Each number is 128 + 24 x the weight over its row's rms, rounded and kept within 0 to 255. Layers, rows and columns count from 0. Numbers have three digits each. The size before them is the row's rms in percent of the matrix's.

# v: layer 4 attention value, 64x64, rms 0.171, rows 60-63, columns 0-63
# o: layer 4 attention output (transposed), 64x64, rms 0.166, rows 60-63, columns 0-63
# gate: layer 4 MLP gate, 192x64, rms 0.226, rows 0-63, columns 0-63
# up: layer 4 MLP up, 192x64, rms 0.229, rows 0-63, columns 0-63
# down: layer 4 MLP down (transposed), 192x64, rms 0.182, rows 0-63, columns 0-63
v60 098:148122052141095123147116142125131120133144118100128141142157144129147137117079138106128139115108118118141110095150129127157155115142130164119132094132047123125129122121108108071139190130142142
o60 097:098137121123128125144066133163119149161149138162148121106070133122120186142128122089117148138128133154107126127096103121137090110091128089151072168139134123126117128151164132127135107136155155
v61 093:123146112096090136136137098112169141161143128190115142120165102106166118107159083142138124085097114120143145151076120127119093159134149132124131118160158116122163111099121148151150130112124162
o61 102:159103160137201118120157131124173127150118095102123132088130104140105103107124107083073129174106144098138101126144118133097133124109117123136154118144138163132115124150138085154109140107137102
v62 087:117093142114111162152115120119148180139091098135112109155148082161105140108165128069144119118093131129149117108134126125142162128087116149115093101107111153130115158136146135088112173134136096
o62 088:158153107129180094143133158127122153164167148156159140113100162109110132147123112111124097165144136090138097150106112131103102083153152150151166109134123099130121118164146139128122101104166158
v63 099:121114173148140134134136134120139097131120125170113146124119124134138121150143123065181145171168131090125156110153108172120133130080104123134091148137146173151136172139158121128160129130092122
o63 091:155142094142140137165112171136130155138154116110135087148170145135122134093149161144137099109128156103120103147126159114129108182139139123162183125130136092116124146111083086153159093132135123
gate0 111:132121126120108106125059103110135148123111151117106083122103122164104101150123144113143117115139137146126122106129127130143144103121113173154195159164120124092115104147145087123140126189160142
up0 120:133093092117128109121128068098122129103119177131113080124114106153120105171096153137140127138141158159158151147144133161147132102126133156180139186112117119109127159136101108147112104149128134
down0 101:118118122098108149122134103130112132095126160143158118116141133173084102108127109135099105100079137140131166111116163106106111136168166101134124184104111115180129125078157161132124128142110138
gate1 082:067118140107142116177125165081101154147123125194082117138138113116126138112125104162141127100118149135130113092129146158144131130129113108169114124157126091132135156143119130134096122165083116
up1 080:141146121193139120088186099189131063133133082134111111124108116155128133129124155119148153115124120112121096145106151131147135152109102156096139136142150149121123093119104123107116127150115159
down1 075:075115155122132110164123170046088215129124116120133175125132137107144138101115113140118139104137139149120113139127137115116126144117121097126119128150155171154164117126122138136140128132118128
gate2 097:158094157127113107132096164118169148139129117133073126141108121118113135133093185093127113161141098129117120137128142123113132117142154191122136158125160114080141115140081126162145109127160107
up2 101:102141137138138133118131111100117124121116106206144130135167131125061139102111077110127138126093120162107100104094129124103073139121123156147129158138114124132084136123135108120146099115140166
down2 104:125133091153157109136114139117159111117121089150146115104134134145105128151122126157119130133165159101161133090152145103180176078122112160135126187079135113139126159144113113128135112157097109
gate3 099:141149130124100104110076136133107106179131108125157135157086125132088125148121156133098114145111103154141134101122133112142082132118124174131129167112086101119127179096110115164161153148156122
up3 098:146167118122122106140157138088153101169127144129115102129162181117165148163145084065141160144137145080112147159161122119128129126145138097122114129099167141118159141122137141151110108135119103
down3 085:103124120153124097161116095133167137131148124122134089149141084148158173098125108154138120122129143126131116109103115137146151091135094146099126137145126198135123130128177066107149167122136110
gate4 099:154094120138128129132141114095116164139134167138089124109124140153112126128140128113125113163121133105124147105127139168108054133129083131091131118110151132144127101116084096121074128185134168
up4 095:100136131141166138144088150162146143140104117143127107126091158159165158119124131129162114119113123159094118126109132114131153186153154147145098102142149154112151167135124107111064137167102112
down4 103:139126171143144137138101115133136147137103136130123145187114106137140113121130140102119160079113103142157121185133131108135137169107146117122141123103179158134140146106166132111154179152179095
gate5 103:123086109119092127124118137124133151134140114123121150115151152132126152074150113134151076127127123116145157131099136148180120114146142105087132135185135097106112055085114100112146151128138133
up5 101:151109140130130177100156154100115147121054106123166127153118144110109095159130132162137145158121067145136169147126088099122093151143125115112118129076115134116130137131109115122133141139097135
down5 103:132142145114129121126136144131103115121103167142119112070111165151164138140144126091124126125135156152080096153181103106102102129146107161103145141093167143126129124145115108096146124178089154
gate6 109:126057131120090150113131108087131135169161150107171100130127091147089133075134147130126171111108104107166085123126134123112145155138130135165110112135109144115125144156135111152147132133112099
up6 101:175149172117106104158161154135160132169171118126133099121088126118109163127127118104101172123157166124132122137103128129139178120079155149153142132122126112143122107117091123121133092124097097
down6 103:112125107107133140069126142153132156103155163118138132152171122124112141139163146099100125088095174126080164120111124104162091167150138107091115130096110122112132107121138150131105130168146112
gate7 106:104096158117151152104099120080125123168169088138124177133101134116100140112099160140152177108162142151150145121102145084136147157144152165148131137151121127107126124153093098121146127132148148
up7 106:126126104129109094131163144179145146117111123127145084117126121134151146102154068114142048135123132123154122146152130177129125131152109083111112093144126120130108129094140131153152100151095116
down7 094:090133110109109106134123115114141108111187129131129141144141144114115148102119123140134155114146148094119126154125107106127149098112122126111148100179173195095147149142108075157152159141164103
gate8 096:114112106103150120122071125154148116090131138120137099102122133142113129152122174131151170099121086136110104115080131107136130122092116093158127155151131135151180093129108123104114068150132132
up8 094:101140112127134126146123113143130125138148100186113140153133155122115161119177138126122165150149078116127104165126142149127130112111126127136106086180118185142192131117174140098118116128131122
down8 096:127134142175163106171164147127115084101138085135104120107113152098149124111146098133136155102107161120112083058103109127118088109131120134119133086111143153126135155129113123101094110116124119
gate9 113:101129109109116134141093086146133118114133126168141100106187109110126139113153116143133138114118119144108131140081092131125099111133100133127132121113136187157112112129164081190110140181124145
up9 114:099128128127139148142089136137126110123069127087179133106159144115163084101141127128110114137109109138125126147156134120169171158106117127138090109176125133174111158145097102128100129161110118
down9 112:112128104166138140086155137103121129093169132111105119169098102115130150130121146138101152149131124138152153129131171114134132132118142116128202161139174106100169138111110115123148122167149079
gate10 112:111112099125130112129101133167135129164108151140099127091135147134131144129162150144134125161123145169121157110059127142118101140136095132094081140177144127154093091134146109150125100179108127
up10 105:139142077123129089138146189158151145126114137082115132135124136116147086126145153147161110158126170089133095088124101132139123110130131175126148132140138126101145126123162111167133101154175138
down10 112:135170121143106127111099132135119107102137060122171085099131105140113156093121085183160117136129116164095118107134137145119105146132121091138144115109121150111108102125142177119137152151141096
gate11 097:110125176102133138096129121115162099151093114130118122086133081117134103097140179144123127127104125158160144153137144115175131141127108149061124122152131119141170152112113130144137143129092084
up11 092:126139107118089136157105103154101168132154128087105115100145157164131128170078122132144113131113128141134129143114119094158155080128153131183112127102112136131106137089164149123117103143148177
down11 094:137164110111143147137121160120160130107157129144133130137129149169092156117124131119125122092165184139085076138103074129130123127131110146114137150176166146087129117125106147121138097129169098
gate12 097:118107100167108140095092131136171158129126114159131095126108093128155144136083117141116122142160083105127140156147093103148141122114123111114119186124122148131146072148106115113108134097157086
up12 096:134139145103132116145147101142135142150106158134139120115179170105122110136132143079127086132144168182115123127116139121157137147141125191099096144148108129080122108100170112130149091147128149
down12 099:147165110120107145122115124114139138157124148135077110130122165127126115129132144112135123133107139107128133136107142156169089115105145076142143147138196142137181108188129120136120151141086176
gate13 095:090094112114148118153134149091106142137115173141089116171140116106110140123119081166126098111152125161140161120129118125104143133138135082170116132124120110167171154078113169135132146109122146
up13 083:058116147060108102162092191047120186131113137137120125140126120108102117149114135148134120112133125139147128119106137116115124130153131129116118153142127103136144110130116132154135116135143110
down13 081:195167115156095160093163069201175074131122127134126118100113127127136108113125130092140152137125105121117120130129127135128136127116164150129134143104121124095116128111126113133122161115131155
gate14 106:141119152150115133146101126121113131123140130118156105121098122127090123154108143109179112102133143106141125118083092109102117191091124127121171161149172135180119065119135131139152125153131110
up14 101:148134114078107112137119135160143122123134131103120147107129141127162107106154104167123156123102143118085113110142156134162110078179139163184132136161153126107118184142121132140140155115101158
down14 090:113093129138131104156136118094142135165141126160111128156140101106121115154109121117131130125140113131129138183108118130097143154109085129124125113128156142119121105191117030112140165121149121
gate15 086:091113116164141145095120136126118092108150157097181068126143077128103139146130142123148133134137137165132145079126133103127164125140096153122134157112166090106098079117124130133133104146119125
up15 084:119133110158130117105110139154101115144140144119175107107117113153094168127110157125182131072135121117119119129161115127145168173134080146120122163127136105157084108122102145141173118136095113
down15 075:122197123100147137108155163134148143125103144126141130137112150107107109144129124120116089139114094137140143088106141111137118124133158132119146131134073097139118142121121230155132101120125129
gate16 113:145103102122136114176063125116140092117135092153104104122122124148122127105146143137161152119120171139118140116141104138146050124110093157107131138174149124144145138103138096122121135177138135
up16 122:117128135139096090151160134131140154115110133168138167100124162149120157099098113083163143137185126120148132121150185104127159108195131145124130137118131131104118107124113122159149096153119132
down16 125:133148157132107144123151102089127156122117092152134135135098117158132114134105147108098164122184138123138114077166126114123156164129092117106074139113144139128143142131109096140071093107164131
gate17 098:108172095097091114174130138152121130090150130132144097089135128135124129091159157109133093111096155107117123098157129125139172088136135140141131129156093131142159158134111097144119178107100105
up17 099:141142163128118130139137138142140124110146138131108122148160121132138164108116171125114130202121110152168105141140113125164167103140101203159108072136104119129149127140134128127132108155170131
down17 096:124135109102125118165142120147130114126146127133130135180133156133129124119141146133130170119068132130122154110137089087151123112182120128121095129153108149154156203137068114146154151125127123
gate18 085:099100115196116088151163101133093155135153117114099155104108114147099109131138142077109143144143142111116128163139076149131125136130136159117153139166118178114133141116152133099125140099153118
up18 078:091127133178108128121136076127093069133147111092107120122131128135118121111153156111168156099138139117106131151132105086092144158115115141071114122127133165093108099130121106127143152087132134
down18 082:188145107136156140132100124170173112115103158153137079128164115130120148114123109136121125153162144152133111081143154108116161089125149131179128140116106092119123126151151173154118114131116154
gate19 087:123131152152129102147148140152166139093158144147124114082123186094133135097109129157107143168128102134108171128117150163109136126138114124135147105108157162148141101143186159124143141106164157
up19 085:115081120155072156134121125115110127144139169120117112099100150147120098120134158129165127124088124094098158169113146080133135136145165116123159149095154156121116084154113141099143158127156134
down19 085:147131143140169148146116174142130139115158125144153152105124166149099131122138153171096123166151170176140172126123172174143142128145093115152139138119136137108138158129149130133091082107137105
gate20 104:094095093077150123114121137151138114144117094123108078108105121120131167126179160133132181159161116083091130128153089131159121127130137128125133156142153097104120126125123101160151123120098114
up20 114:102124127112115140106138120161136120120139080155123121129139101156089124099122116138134104124117137082129150112086077161140127156198155066104114122091133101121128162133115145158136131120121099
down20 116:147162143155137136135128103087106119139117164121124145140135128129093111156129128143133119114102129177119166144104151127084102164145113085122122146186145123129124084162162164090105097119095145
gate21 104:161164108128118095141113128109145120119145125143146110117095160123138135086084132169114119093155081130130135147085092121135090084108108100116122106152137152139127109102127132188118125158163154
up21 098:137145125118125111134138118164132085109118079136132154112187142136144129156110104156078130133151094150156126145127158147144095133140133157142171123096167078161135115111159135147167108121108109
down21 099:100138126086132136112131115093142134134126133128111171141105110117189126086160079130120118125108093151113114113099096117118148138115163091093132131169130123145102129139119164111126125096109195
gate22 103:134131150115157124152114142117135106137179140102106116124187122091105154178111122099158130140085114110156146120167145111128087139134138140105145098117180117148100074159122114148124137152132126
up22 098:138115146115093145147151150134108146125063144151150117129138132114144108152134162144116063127074144120121166100142124132208113117110136109092171143143118133113157102146130128136145126130133134
down22 107:124150119141123129157163129147094124103118108103147103096118088171207106079136111113183140120102149128082099139125112145121116127142125105129108142112147106124149135121096109140150103110097144
gate23 095:137126114095075179108099095105127148133121137108115135107139104154142062135136151108110118122132132105108138151125129110136134115152119124087150138128121124181152095112125129142131106150210140
up23 100:112090120122123130124119127081124112146132111075097102120105122082120146161118163158130129130103119105129135124089133131148168136083107131092145148086089149118158088108120135075102142120104110
down23 103:150129121126105155105128122135157173138100153098160131120168117157157120129104176115133056126118131087124109153142088137147122129160178122141127141136108119141128102144164106111115085156104147
gate24 094:048099118105113130144114138071112175172130153104082111135129110098111143100100126130154126092152109132118110150118098120110123154128136146132129161125129119173142125095106136123141170140130135
up24 079:058104125182099095147181129087059142162136143102101120167137117122105118129123120132137124113150111136110124120163130124111147137127135146136127153142090127139134136095132155102140150089118141
down24 074:193169130196148137088149102193151080109156126115142114107137144145148128150140148107115114167117125130137127107135146118121125117122125147127131120134102103083092114134151117129098099126119107
gate25 101:114087092126124092147127126107149120164111107134126095134114128141166165088169106106123106134180131120129144123140143112129154110124115165145112140147162157141078140154077088098145128168128118
up25 092:130146166127129151101121110122101120072140155118132134109122107166115064129097150137119127108118127162135164145098128147089106145121145100105089114110143128171156090113154134143074157120145142
down25 089:143142112113097124135127167113163122182139106079108142133125113150126132128143121093187145162148169100109090142105120120107153124103138148093164127129166124129128130149136072106145128164139105
gate26 101:096128185106167142127134140115169121181121079121117157141147130102128150129152095102126130114113109074137133165096102145122144109166146175125134131129104098123119156138149121102148097136151102
up26 092:108116106101106127151146119081097164137153114150111129145159140117121104129136149138123136164165150154136163108096086139127164127153163159108118112129158161117105172102132131086175144095116103
down26 095:142116159163169162129133073149093156128093119120128113129141137134145145137128143086119132112088108126151163094087092155145159145110133109111091112077137119137133111163145097129076126134125125
gate27 075:155133142140113116140166157114057127123120147124135127149145109146117126153129117175135137089120150142129139099124134135132163114139180101169068147106111082106133149133116181123100114107129114
up27 078:170123144196116118124159100173127071146143137114090082124133076161125148114127145105164143096132122092125132131117102118127162133098130122106106148108127109101125103145113122129133129114168108
down27 083:129108124056119131121111176102080167130130147127113148157159158115116123152129124154105103116134147115110154132143137124109129108120115084158119121145108108128143142083130199142127103169133103
gate28 106:113112111112120163200115106166157139121127099125070125093107097149145165130156124169143128114087131128150126165106112113138112154153122120155134118144126132138133142151114127166096174138157104
up28 099:129123127113131094107147133154113155157095121092144075164088132138110102104157110131119163102159159093141173143154085144159120143139150161154136107143143092082124152126100133130147115119136152
down28 102:104148143111120120107117124128132107105150146120152174118165093141148151104135111141144124100110152139137160139137087096145147093106126108105164176083154108134142155172187153147118138157136152
gate29 111:124143112125104167138034092099157113167152107150136094097098134135155133162123164091122108127088114129121096119115159134120124116119105117124099152140099116118160127125127117123112129113090135
up29 111:138144100116169115101112130119098113150149114070146095124172134124125136133175130121151124182126117144139106125111119116100134132099112150156098107116113074143104111112111150126095138093190132
down29 115:115148125121145143152148164135109149107131130137105162129134127152120120133064118164077126104183128089168151118127140132108155137168117098090145157085155121110124109146141115113142117115179149
gate30 099:151125109099118113160126091113157137147148117154166105116133120122114116059161120126158142125151127101143126162146133113146062128152104111157126109152117088123112101136140094172157144086131120
up30 099:104136184124119119105108145132117123100119102112102189136141088158114145167083176116114136115108133113105135127097091138143155111112146161099137167107126150132151092115139139092084123127115120
down30 096:111127118105118135129095093131130119137125104149155099101152107134167119146091123109140149166133137138119128138148144156128170174157056136103159121151133092109154091133095107106155095102101113
gate31 085:102156121129132131108104138136089079101099103134175123122141150120142133110103101150167186132072134159087154158124142124110138168132130110124121105137129147182100137096114136154148136133134107
up31 080:117170154122125134076078126111115099108116123118151125098132088177149157125150137140144158101126140151117119174123171088122163133128122163132114159118096112159127101122097092152128125142144161
down31 082:116146146154118171116137140128115124127142166086108136172181156092148125116131146135142140089084127102105119122151097126113163133150153130081116120101110134125122181159152174119118167138123139
gate32 104:097087118099091130130092110112167125141161120106128119113105098179107128069134101096112138098159122125144165110151124112094105105139139096072106111127091122132113132141100125123110109113159129
up32 106:135128097130146104141116163098124096139150139082149107115116107099147179147150145079158145139103158089099111127166145145150121087134150131128127087167134136135146138109134137167094108141090105
down32 107:113127109116138149131144104145109165097128097111107092104158122106110174154142097144090121110115136136100137101121129145138131199167094130133127120111123160114131139184143123096103171123171129
gate33 104:108159137130166154110118153147121143169152105163149125136122145119091125106109151107183133087149116128114152130093090130117102085116102125123135104122173096135120146163158122187115106115150142
up33 102:156106153129118128143143147130099121074097138105112150124138169090155140113156116124098111162128143126176148072181090130110152130085165131129143106107118090111121164106124128145133132151130140
down33 107:165123106126149134127097098147143138177129163101108119145099147140138142111113124142181145100144150126136104141073126096121123091147114153103113171119161130122150105161134192087130138121130149
gate34 107:123095119112107136163109151142132112134190114130152098113157148134113128109148128114114147147159116126141177140145102149094167140104138187157164128122141124175117096150096085096124132124123102
up34 112:121148134132102099112105136137148132118110138115084176112116092140164113146137123119115115117105104113175127097123172133150142115125106089092135097178153133152135112076089137086148155161109130
down34 113:120114114156096125121116187160159149122124090144116140138145099142145113106118113104143088087159113176160118168167091108103115130131117091128154112142127152129120136168114113109101119079136112
gate35 112:123116128092123089136119163145164136164164128135103142143133107118103128160127177078160135116144129088120120116078121173152102132117145120152127133178126116139089166139096097130105134140113099
up35 118:086134124131126106141136138201125122122152142135144137132127135125155121122093168091125157109137155129146145123097145106099181124140122135106109166155123180182131136135147141140119141152129064
down35 117:188099160158126114108162094110114104149111117106112149098119119128149128132183117120123122113140093120148124116142109116151142136196157091132142077101106129128118102115109139119166123126167104
gate36 099:132085141127131134147133128116154135162128107111137151102108158111114118085144111146131127108122146095136116144100163116106134161154124154107142137090081090123131089126127108140157116094074054
up36 102:106133112095176147151165123134149118126120181079092141095128105130165138128128123133139132182131117130093119102103198131146139114104117112109142128149107119115141153144154124095103083127147120
down36 103:092105128135138126131163116153107136141136082093113157090146144072121098123136121144072148168130179123104096122126111106115139143127120111097128118116111186159157135113127109118109112088113105
gate37 097:168180122138107145141112181101139164105144139141159137120117154117128071145143144076116161127120138099108114147133156095159130118139130162119103084111122107134135130123110122163141161133179127
up37 097:116114095120113137129112113129120116115148146148143088089127130127147127142144093074120189168163165108116124138124133094151168117121116146109128112127155173125158048138121117142120154119130135
down37 093:166157119108115146126150175106119122159154103121163114138108143118077103125119151114080141185165132140115139122165182146127144109172116105131135124115095126146133170113108152140128137122148098
gate38 103:105141081135162138104130130075121161137137094110126084086108105138122122119123137124098134121105151112148137132097090129129138129106148119123186134121138078118111093147153097149170153085098128
up38 100:139139158136111117123146118164141153119137137088182129138102138082139116107066182144154141122102115160130122119153150121150160120145112124149120145113129137149176075149088124131118086113145123
down38 104:146125132110109146147074130137153136073137179111142133142107093120126112129158153138127091159098157086103144095163139139145093098113104136116108167135123100133117140086115150133128153160144091
gate39 091:120120105129102114115106112124114147162103111128133066098130154142126129107170144083159141133148145114097105169103122104127100179183107160108127132119174133162113131115127109132089122140161132
up39 098:093147118126146130178143150104148134113134141143145137121121163127137123113106124152141131105131130123126119128181105130121143101108170142162172116137136098134116057151103079144160163122138066
down39 100:091120097116097125147144118101148158145140093142097133104144116107122151147110097126151151170160105091105125160096080144132122143144127134070149101123164158101153114115088113126156117150108154
gate40 103:114110134135149123131089139150141107124137103127150118081127100148140108126116150124165112092091148156127076113163138130110136171185125162114162117140095088123139107131163119173152107162133145
up40 102:111096148152137101106095162169079111143158114134130104141142126131127116149140159160106146150171155155133129163118132143140122139131129099140155131076086099126117086135186110140115133119151090
down40 101:132153107110109145144127182133178128123132165128124120166133137129106075135122122131109096120117123080145132121134116123112115141128126124122111130161158124111163161124063212124136119129094117
gate41 104:142137118111131101183095147106132118133149075172115135081098102134078125137130123125158130073162091148120156135149142148143100140110131109131153152158109110149134127141134080110120100103136123
up41 106:129107118109107126117122144135138116117181143138147119143155118129142107109125078126135096164143171088111087133130120064105117138139142162154117115115186135075120141111140137108125110142158175
down41 103:117136124084159122127086130104146124182119100125094123080143086130086124131101129103134126084167155115125100126174145096139118095155160121100115095134114118138096128148129099125158149126116103
gate42 101:082076146133103186113094108166127130110168105132113103120151137103115122126105130130116169144101135110112113115103103134125103131094143126147099133096112139145096080126181139120115121169120103
up42 095:110101175124088155124113125097133138177143164160120124124113115100159115109133158170129122133094125163152114132144117138138150152104138163137092142101165121058120143102132128097119121136094097
down42 097:137166133131123090096151127130109088142143139134082134154132162142111105111116096123153133092116092114146137145097154118130196093151147170123112099095115124111122123165156138145106154124123082
gate43 107:134095143121145141132116109140135153159135131147134082153062132112148169121096109119135143135152121118107152121121125121167097177109117108121122179119160128112173160101117083152120095113149097
up43 104:105191156156110138143138132128124155130113143116102104144106151130160143133127156153164155126163179135099107153127157117166078112093113136100125142104151162115140129083151116143140112126084114
down43 106:152122174111114112142145119132105148126121133098165116169089138138151141128149140112130117117108086129111099126130133133149122069100113111133122110176084103141146153161113146086068143118089145
gate44 091:135144088097119133113114118114084112096120090097118146105162068149176115167123123146168131115118148121156125087169166121145096150129155123122160123102116080111129138120113113106124114137116111
up44 087:177119149105113121131160178146106123135149129145167119136148149139089117121115136141123117123155075152110173099147155142098141084137116131128082112106150121101145183129153125167118148120105150
down44 091:108128132106143119143135110146108090161154141167105126089164125126168165131136140092152134118118087143099112128072088146116117149162160140094132096135137160113108105161093115119094157140142111
gate45 111:147083109112130071139126119116118091147144128163085147092147125179100097131116104147104164099134138108155115107144139117080093126116131113145124167109145117120110089117143114100141105146089143
up45 101:083146188167103104171134116125169117166113159141136161127094158100126167140134124122106091120129118154120140151108134111122120142098128112129101142122127156116098165111090123156145154176132116
down45 099:141130133160121132103086117095143138119101151125159130150163099155132151072126131148105136133146164144119188144097132104124149126131116193123124117119062121123153125117117137121145183132119115
gate46 080:072089140144149061175130106093132179111179105118110136120102130153125130119136155110135148132141118106126112148119129143134101135097118119138144113161164169111103134114111069128136122138130137
up46 089:127125143157136118124153042096129112126153081093114147132122149131163110135149117085098147132144116103126155147132104126133143132102076128118124097124156145085107136128144064115140111127133133
down46 082:183142101176148192091133090173135085120114125147122099091114117123138135158119112131130103160104089128137116126144142142120135093149128110130120117133087113117104132104165098125090106123131143
gate47 109:145118152111095127202117147109122136112117133104107141055128100159118097146114143114144151108141115121129108120106116134089136098122092181135116113098143116150130152123131093151127157159170136
up47 114:128084110112159124122129095121136109096140092158146150124121148150149126119127132113132157113138135131137090083132131125181134118118108101146168125186116127195114106102119173120141105138077126
down47 115:162126131124117103134103098100115146121093098095131145166134113161099111096113137111122095143154169120093126147115108137139163118148134131146143094181098160131167120139111121168097070125121101
gate48 095:109152125127084137129109106112126134149155095119144126139128080111112120138099136142122183077155149164138135116126119137170126172114124088150190108108117116124143104129074127156121111089134135
up48 097:131103090119077137150121096090132085144154104125159139150164098157132120158096102125103160111137164134113136100128094101104116176102125100123156113129153133138128183149087117131122143128134144
down48 090:151159152160150096106120130167101160153123126140119116174142160133119100078116119158101081134111087091145117135146143104135161091155131101158129119141119125141132112115096190141151127119136138
gate49 100:140094133114101162146123147162166108131150107126133089113135147110129108146129187157133141142104146139092126147073155130107137102124106124124176135139182115135117077099098126168128118150111120
up49 111:094139109120153144102091098133123125137148150141108138133158129125132149178128143164103161110106117152083107084141088123160094094135151144086121129132092140113111147125144143178124131107166167
down49 112:140128124125129151103111131095124120104126116122160132133097142163140154075119088102097132113135165117168134156114136133140128147160106159148109219124148117115150106178130138093132111131113107
gate50 094:113143153126117140136091131139174144133132155177121146079123148100111146130116090115164117141141121107106083143148133159129132146098146130107096094141147181145095135134162114110136087158161166
up50 094:131123117136116145137168101113125110147133103137130112108136097082133139154189146105111106138129143133134132168190094164123110120157107102158161123159118083174089112132130139124133118161126096
down50 098:110119150126061120095126137149109131108100137155104126088167132152116103113112137148138118085186157144143114148139116167141130106138161107128097140135163111121129140167080134125145164155140101
gate51 100:104145141115094111104099119187154154121106091147081104159102174160067118135102114116139119092155138133144117135127122131169124110162119118143146097143142142118144138144169120140144123155098115
up51 095:122135073136081181156125141105150143132099097138141107130123154147092143167141138141108103148110141156112115127108151142112138132177114188079119137131146172145113163156132131127139129103113115
down51 100:103127123154178122128112135156123126153087180109134105155146111126169068077112133145122130137154114134146176111133117124127093161148094133135099131117118141138149114082117089140145111116150096
gate52 096:119114133140092090162131128082146088144119127086105117110121141164139160116087162152120119081150140150154156144067133140130141157121118133150160150099142091103129093149118134091132112126130150
up52 094:114138120102126150089092155169139112142134121119139161165161137104068139140182113107099145141093114165136149097125123115097112138097156125138107147178104132143110134116167121125122116128175132
down52 089:114137094130127094138117116133119136142118110131096149132068137130086113116118104100146137142198163127097130151159146143115152117123152150130133112127155129147125112179094055133150154125103112
gate53 086:118114083123135115121146127137125114174130068160116123148148095145153100169128113123078169109099186127121127118114162139111111118088081151112154164108122123143168118118138123111116122149113130
up53 088:092170129128163120075119110115132137145097158127142131149119152106123146135174154142130146144153122126077103148155152088117110087133105124111140094159171124119151088101091116117114147119138164
down53 091:131120118148129118144091114151126117183136098121111114145172093104168158097140132113128143106122140094144168108131163155090151124121106137156115073125123143094105184143147131123101122107133086
gate54 103:126125137108066159163100149134129134132165133116119153117172158068133147151124111148147140159118093102121134134100159117155111154098121110144156119142164098118099148187119102109102133127119126
up54 097:112127090128132119127096107173141125121150135112140065153127128086106127134143146148138143108123132078108134144102112112131123107130124109069180105154128125153094071123103130112123120159130081
down54 103:115146132153127137132163139086161117157104136137135105122130140161132118153125117126134153110187074145156154129193092149158106120141091112109140110121165132115112119133110113141173153177129116
gate55 097:116137136122114125109127093073168146120114122074096135121124103103146137127133111087115133074127157081135150136108151074137115136161101130121092144123113139162138161170106105165120149137132124
up55 106:186138104129099083108111119114149130119117092094163116159136143096149155146134125124118128136144157122138132124123176119109122122124112124112126121119143154195174136145056129137117115139159165
down55 104:130133124142128099139213139168130082161125125110101116135164128094092124123111146118137136087086111102129166153123111174139130110157111142121135143153104088118117112155140160127117160133129112
gate56 102:071110129072134147118042159081161172160106152121122105099141116119111126129108141145129118119140114129139108143112122110131105158124095136149129150132125090160138123112129118139114118168125105
up56 123:152115129198102131109141099163116066146102105124141142096118113176154114128144153118129148120090068113131124135115102111137115158121114153116107101129105134116090132172120111107137122127102107
down56 117:157121158179110106166178140181146088156150094111100134119096114160142101100142141102149153124131127122126086145108118142127118117090092148112120109132146168104124119156133078131137132132137129
gate57 075:125133111185126150090174117161079110156127135085137187114128133095139161121172105117144148118144103136149125159135123139139149126122111131122143164127099127088145126101099158147125100100146153
up57 078:203157114132154190119127139137140099111113132155140126152129112088114141143133098146109096139110137114158153074117152117138136123135139104169113110112147110163150138160170144132105097138121104
down57 081:083108147098096103142123139076110159097138092109121140120086143133151124083149141105146133129140106122092070158143123096123103118115147128080135147114124172145124109146120127109175128134108152
gate58 110:129139109118123111128102103161165149117139109149126122134090122089148095097149100172133114072125131120145137168096152109137099183118125067118136153141160104142115138113092101126115131150160119
up58 114:170121149104173112147135131127123091142123117152124152136162070141119131134131123116153146166179193117138105103157121158162083132120116126145112099119144130122113118119100144132152136183147151
down58 117:124133125133109136112106101123155115165122106119151107157129130105181112151131150078153112111126131120130187136138133134161106151133112084142165133064157143100133137123111142125128118088099072
gate59 111:102140110134078125118072108112136088147103130152128140091138114146138137144115115128123140111163097144155139130071141119143100137129093144137173139137131132151137058128155118121078098151156120
up59 106:090121083121161123113090090158144135132101120158137128107129146148111154132104095101093128075150158111105134113144119116110141092150130181120137112165121120091146114157129124115096164165120101
down59 110:125151082119118159126132150123123113186143114132118152148151145117108109105132173130152115123105111094115134128118152119134136152109127073134121103150086079148153102165079127135139081126124172
gate60 108:122179154104107123119121142123149145112142164105064100111077108139118142108082118107103090124116135138154153099148124096090143115093110187115146155127127126128101123135106103142118110138157130
up60 106:126146100137147131117137154154113160131095130133125117070145139149123151100157148132113131136154106163104101076136100174149149107131162092162139126189149115111143103139129136125188145123130125
down60 106:152154115114109127099160127115087131154088092147133112157168151129101124164114141148113124131172095128124150118124118152190129152106071176095111140122141116133145111132147096149158138109145117
gate61 081:125088126174167174082142123117128130174126106162166104069109117126123108081150161113147149170164113141118091127119117135126127134112124115131111130131141125183141096107126134117143130141119101
up61 080:163096133123161180110070159122124146097133117134131202172100145126114134125116127139121121111137120133125110136089142121122148130163104083144111119117129112121073153125122134117097098103162121
down61 084:108133069097103090115168151110129144141097136105109103125142130102125169093095093117181122118108114153116117120124124108138135156114119144081151114111095141154159160097137112143176140122143114
gate62 100:129133146127092143128096088113162115144136099142103152105109153161132174144127127121156153107164103117163148127146139099084110153182095156102091149134165128164151130129105154135143142144113099
up62 095:115147160124134106078149162160118115114139188107121116160134136133120092150138147163095123085157106120144129145155118105141101125096114101128092152137093113124156111158081116096088134115120105
down62 100:138117070138136115115111169146137128116162111123151127100142112146146124101134126113151139117130170153150124116112123145109074155167126133098142127100111138168084105115183166105136082161145106
gate63 092:089125159141165112120134197093084149119133130123150136154124147126129148160153130152101097118148167112128153125152138125137143129138096085165126132155116139101090122113120135135102087132128068
up63 084:174140109137088175139181122190159081172104153153127107151098095121123153100108128129145149134136117141123127129129117119156119113111149125115141137116089109150133118127125122104150174119090156
down63 084:075096148086135121135095191053081188127138124125130155150122128138141123129138127156114105108129158096121129142149139124123112134117097092155130122155150152127138140136105135135137108151136103